Each number is 500 + 40 x the weight over its row's rms, rounded and kept within 0 to 999. Layers, rows and columns count from 0. Numbers have three digits each. The size before them is the row's rms in percent of the matrix's.

# layer 6 attention value, 128x128, rms 0.137, rows 40-50, columns 0-127
100:554502466561545495497588573495481469434443473486429467523454478425471488560411529507557550504486484505497525477460531430498438442457468526574497509498427496498466506476517470599486475517499480461504507507520413520488477560449521511478480516559456484428465463471540483493528435510510555461532489553520536584487558543515487535518517520523453541504567552539535505463469510467562518572488
093:555484504478525491461473554509475486538486552529485503490522534494399548516474500501533528470494452515445505533474530447520519502499468440516485540384500434547452512510542491463521552524430563460565547441443414489514488564440452469497487447528421434477516535463519502524504474483469566536547548552466546527537496561445519538545477453541508462615455514512521488482448509448514517509545
083:533569491471469503526503516519495536482453496538520465480510527492564527502457478423512562448440465522529430538498501538454493550515568524447494422531507487542522462432455500554518537464487451568548544607488473516478533491475589421515556485500468514492545486608454478471510550437518481493493525503542481442452506474534397443499506549462450534507461488523452465434474517498486527556480
087:539452514525480495527468485473484507527539459489536531516481486515397493468558459544513471494457511448530524505467545484426479444544486513489501520517419549468545465501566420470467473578544429509444468527505561490541541491466454544482503434485582515484591504474460496502482512545529465538489487498467495445414471445468511501480453484510497495473534597621450517519497531473601500539512
096:518509557512447530502416474562520517574428486476551502510461534432469507479583531473503542525503525476497536552545479516514523448496374465507562510465505542537501501506550502473472535520532444455411490458518589459419488525516519524549515513415506545509527518479519459522432485471559450529471488403460509418521440495509510480472514483549474477570500522468497498549474445529465501455474
107:430479472525536486541516490492514584421511405518443510463501472471501522457509513538491510560475493509489489582465486530539497518504476537476497484453500645522513517508457479541472463446421485465512468443466507491540454459546552479510468520469482426501409458520548538520549420505497463508453497560513527508490464547456559535465522525533578481443474526475554453552544535490577518474542
088:508429517518542525478496487513530454447578505407481491544426490537552527463571524463473514489531473524537497434500545490568536505525493499569529487505499465514498518521487452495442427480527428495495469457520464481450499547501444439532562402435448501552477508431488432498543502471589489541497508442402470439563507447465513527508524488460500543478563485517575527526522522498490498473444
090:518537507460540504454466500483513544590579466512581467471473493559500496574520523458478484506521560478455459506426501452384546489521502416516515526545506502506495487528503545455492396540536501480457518497513475489530488523496486459532480573475464524536489571528447459491556560492465533444500516528469557494450509403474462484510509520463463469486550567634504473475531496466513461525481
111:568484513490577497477462513538509462520481447527571511481501602451454522542537562515534527493575538526424492575512522492485575494554403492540502447466478498517530466474553454472447527482484499526470539557501547420508503506535507458521526512464499471411480449572420516550463496487544478464574526443485493462460545504496443452454518437474503505492506552576519472527489487482477448549533
100:525534511431486499519615505526495505440467461514508520474436519493560530519499418576530506529421539534505574513450453441531421491490534465544506442476500495403486491485467550485577528475560472535514535518515496544421478530546511528479555364531522507470532549479476459487476456532551485476444513458502494511503451494446407489496559485516514547510490480528455500490453500508468503522456
093:462507496497440504515463457533530500492615479464484510525524466547538524522561534492448451526531490542439443505516527558601551505475481504543531513459545528407582488507506522505422456482535541459466498425521568460484490485518475519537505422446469494601489555441557538469507501532511529511477521448469429498542472551514484511462487489514536431483508473482520489551567568477483466432540
# layer 6 attention output (transposed), 128x128, rms 0.134, rows 40-50, columns 0-127
112:506512501503492498507447456500473486512580479439478488543501398528475518499545499579539517559528534533457458564504464499497494486481543467470531459558545480440530468509533459471489555419525514468536520511448517491548552526539533490556528464456432573457451511475483450553549553486466428564515547492539431506496460453524532524613461496434546442466490487453511501532491405485487496560526
101:503528471475478479522566461430503546544553496416445540516505469543491469517511467541511477583541549482536487463479497581494481425496519525493493472564471534443516506553486479577483468490500482485523438497667561529502454440554502516506526533517460564483519489496544425480497503436536469447509544510470436472435472526460503498435539532493491461488534475489486476496535553486474516541404
088:482468556522566524503517512503459513471504476509490501488489465486470496558585510465533476550537490508466585531583494552538514434466481516552476510485538516504504520555529470473512486381508548414475504459563510507494556515492419545497456526575505487466492511419535540494455442522437513580470383480458564463502463480394488516423499498486540484509471503460505554523490494508500526468448
089:497478502431475592497505533548544430417515502528494431522550522419505535539470465479473531444452458473420483442445473465532516573462465509506559490494520481533495507548448548498494557554439545521507533462519437425543454500502566470458453495426498501559468441517481503550563491524491501496535539512584478525538550514511468511499579464450438528507497516496529441549570478459472492516501
104:537488440415527513480561486462548469437488495544476553547559514516526487515422495519493460410491420496436509469546540422494553530505536479476436498470463475426480542467478482556485497555518495566477526419415466471514451483519517442475518503485495482563539458490455557530536487524500473497491515527563532575519550537516467464463481491555445542552507451559545468515560574492520487492558
107:500453511502515382459490493504583505527468555514546457515549497466531458503412537501558491505466438533547500403501535513438494505502483460498520556488510497533490517448498485489538528556502510480503473539425512563453512571511593555547500407504502472483549543439566492501448534491489510465548582545467472444505520475527497560451487491441483477496484529483424490585554479529482457471458
093:490562488425558523560495473505510485550468439515499526515529483551509567501425536522475518435466487436447479559519497514464517588504507533440450489443531482498491509415549520509557532452510457478487456560586515447557415476478472467443483490468497429449495497549439501509575533583453477510485529501515508502475535525554500476450586524530508485529552509516522476573501500526531417460492
091:531490480465475589524485540526530429485522460547502542482538553493479501466501432473453515429510434477471517546517525509625461544459524571473509466494498505507529443510520494479484531519462519544517494562490512472532453544459449602419508429446533485591434471488438479478536486507509523528442502502508455456585526537505514504419491479460499508531593492470537495470443440486477526541524
105:537467324520531669496560513496521548437495480563453507507484447484475517527464408531467518473497435541557517503525497537510485465410474508467492488512536486460487562548494497487482466488500507527482523488511489463514494469415530523476507476469516557537536507433490471498554504504484470522448456526528518478514482450466473544534496562482464491527532466501473496511551590478515538475552
100:470519521532495536552524515468480540536550478552482505542497397514457493516550556509458499519566504491465509504540471491403553505536482560510471480585464533574442399441501459511430479485517449478471527429477505512601566473468512482483484590503444455435450488466565502545520531472515481576550442493492564460514481513523528447514535515506441493543441535480480541534487482477510516487484
101:498526490436516474508509508503525535520436526500481501521523585496550515486405548474471498427438482440563497511530539461470483613559497496393428557493477478554483503499537556522530490554500496540474460554360461482419465500478503435486508503479484433492466496562512517496549513510535510439526570524482532431498493462554482511526543533526494543500524556510494480486492514580507528490523